Weights of a small GPT-style language model, trained from scratch on English Wikipedia.
Size: 13 layers, width 128, MLP 512 quick GELU, vocabulary 2048, 2.5M parameters.
Training: a variant of SOAP for these matrices, 184M tokens, 5613 steps.
Each number is 500 + 25 x the weight over its row's rms, rounded and kept within 0 to 999. Layers, rows and columns count from 0. Numbers have three digits each. The size before them is the row's rms in percent of the matrix's.

# layer 8 MLP up, 512x128, rms 0.256, rows 378-399, columns 64-127
116:515544489473497544478489483477475466501521512475524492558490512481553459514479509474505502541469521565525530529487499508511458442521490512469520498494487459480459490482515475476547516551464515
115:515465531506532526509479466511508511476484459497451510457516535486496508460498460503497542524533518480511488476512497478536480509464530495463498498492460476508543510503479498463457510528523474
089:454496490512497499522477513527502508495482527501517505535513494516516453483525469484501529484472545504467545464525525513509506515501500509520513515508482500515534561486519524481491557521529520
105:502475489502515491503537491519515466490493518432505480492497550497491506509508534524505508479474477527496501510482472482492488500545494481474454480529541506519541455525542504505505509491510544
098:475517474502472500505523507435520507441488489494503475488507525510535523487508492478469503452483515472465510458508534484500503463485522477499491519478493474467524448508469465549553513518525529
089:476510494490492527452495483487497511484486515505504507509504469520483479513540502589521527500520521515533515493481527470534503522484509521447494512476480501494546471523516517505490532496497486
101:525527534507473455436489515490479531507504515524500487511479528506484505498485491512491506509493520473484475469507516436516474493480502469465516503515508534489526525507504497503488497491498529
107:499515501543481495512488476504507494530472445583471478458506567485513520518528481492481450517475513481502499503498502466456531491490518504525494500539478524496532515534559526480532507494506512
103:472499493506494534434539529508526500498498478457509496528483507471488502509510570456506550517531475483512472477546531475430493521487513482500463485489540499514527492506433463489547498492484502
106:463525519450525484476496487543470527486479475497494469483483506507469467494508494545483492485487469492515487456505500477450506482536510519494501483481476527511514472499487542499515509501465477
098:531540496436487479492528491481480505491471506494501488514486456513518534507530511492477484460489504522482481470499501525507511466540500489552487475550503509517460520533519518544478514496477527
093:494525467505485449498506479516529456552495493452488488511529501494489515512460492519528465452480535533492520482508516517493497555465499494511515503473513493490470535494458488504500508493465504
102:483476473519509483479476457496521470476518484460511492484519488461450502515464484500487543473537465499515505511496449470534497476524475496504441536514492503476482464518515493523519466525505483
098:484501478441507516493552513542458513480522491511481507484522515480511481533517535490492516475515502473504532448492483512466507517492501486530521472489559477512552483460480484547491539519486462
102:489489522476540526526471508468481506494474490454524512497511473513518488478525492470453509499492550483560501491524501507533517495515529509491454507487465483524535547531487513529509513541503474
103:554529508524510468490483477490476488521517487528523465514508489455465494553556475529494517498525522487532465485506482490483544477485513469497492469507501468513515527469506537508502512545503505
097:534527502560527500535522472473503445512496486510450505516490519514501552505534521504521502515476544514488529470515480505504523532541482509509481501569459485509521498527538501488482479519492486
094:474489503489487528486507492472500480477486486501470517528511496473489474500544516506526480496534506528471487528521474453537509474467513494506485498515466516537496489482518552524487526515514503
097:497507472488489517483478471485522506519509487511524519499429513500498502503479507525466512529483509531533525488479508528480456482495488489492502470478509519519507529443495507430497507474522483
105:483502519530481529477518507503491492510497476476510487496499496460485531479486516519533509514455551547534510514494484511510542496513464517491574507526509491531504539506510519504491524508475514
096:499551449437515495495523563517516522511524482487508498499462482499483505484495499491508533477519498497495506493499492516509494493517522463518463509508510518522497471521429477501481503436462460
113:520530486501479528493479488547521503464495508496533534522491498506454516494556462519532514527448501488520487460484456494470522479519474532504505448529521542484532485526519544532464511486515502
# layer 8 MLP down (transposed), 512x128, rms 0.269, rows 378-398, columns 64-127
092:468531479518483489496515497522502498457495496480464477509514524453534513548485501512522499465552495569525541500502502504514527492495540510508491503496495530475503497496509520492534539464512472
103:517506511488508562518508497549503483490512502470508479485548528522503444513503490498473536532515494495488525486541509487507490506429491472480504506478458516477537510496497523521525464481548466
093:497507481473559486531493469485490512498514489468499485480528506509478497497535472487482558478494493515468523530505467490514487530534492479511467462507541484500455483513465492523516506547481517
085:468538491498466540488521534490536537489519553532531503499558528478525513488520474537474473529503491501513470446514545485471487505487530483508503512489493520476467471528503467531475523543481498
102:497491510506527489493501480470499512540518534510457501524474512464507514497445532540516490475528506457498523512532514473513418492553515507490501499513490524498532484480483517464514522510488544
084:464507500473500469520495491492481533494431502476517517528503494505476498525481479471479459475501506508504499502519503525508519523453513474507499489498505507481475466476525501489518486460495551
099:491460476499539511509492549479480469506484546492512470489511547488475487472483506529470473492509477577462503492433515509505525503497517500488507482533482515494544509508483526494502501495496496
105:469514493498513509517514544511552445522451517466530493507502513481516524541494488461492525477452453518544488500491497494468517482461519492507497491506493459471457519510527492548526516533490472
092:496499516485477512514507536493509484495525510485523488506509523545521482488472537452502515507472521530462512542511542488506498514473471526515555519496454513494551537559512499488502525532481475
106:516456509502464521478535468457502494485533506465524466511459499504512499528512478492501518495549523543517496523522516514511537477462480496535507525485518429493447530504550544514515548521487492
112:482470519532501539528474508541539491513534478496524495503477541485490493452484496507508486522508449478499524524489502482500495515472490498460537527495502477490523487481495472467503515522531463
099:509483475452494565483473521519513476527510496503480514457489492512470487499528520480424511534538482526525508469518492436512489541510475499507484503529530491479563529518456495460518488507481514
108:528487508521519472500486510514516529478492511502528469502517485485500493541470507512492478496463523514495496509458522483485498473491491535512556483504485413497488501472487439506500505473496536
091:541518528531477475493494514480531468541506509499521478530483500514517536493500481441517516448480493517520499476482508493476502500498497490478494488508498522496525541507509529486494526489510479
108:490492494523464481512538542518494504488502508489471493476493533525491489499518510489476533492479485467494547519537504513492482470464513523499568523516486476466501452516480508482488547504480476
096:510498495518427465499470515452510507517505528518468475500546490524478462463472478517487496506513480516499487508488491542510487498543506545514487547486490516518521485522501506508482504505555481
093:482430538485495481523489489488517510508500518490524493445515499464539491536493523521482459492551495511482452500543521486440518495461479461540454476528500521522517503485498544490497523507502494
106:490500502549486521472507562500492505480470490475510499488485500447546511488557525522488482466500491510518492536530506513492465496487486477458516507497467501509500498486536540502517503472516473
092:461507493489513521496485536546494517482501515476475504465511484547510466509471476499463443537521486468508478471545506532461496517505508514485457507490528462487482494511502460544513468510534497
094:532497465494495455572479451498501499506512529493458503532507515496490498516496486483516464445541498462471527514475484462443462504511532501518502483497490514474500441503476478487469495502485474
098:458492506510501520509551480469481483484460507497490444488588512482476502511513545489510528496550473491463497489507561494512541522491501497497485510487513498476493498505542496529533528532498494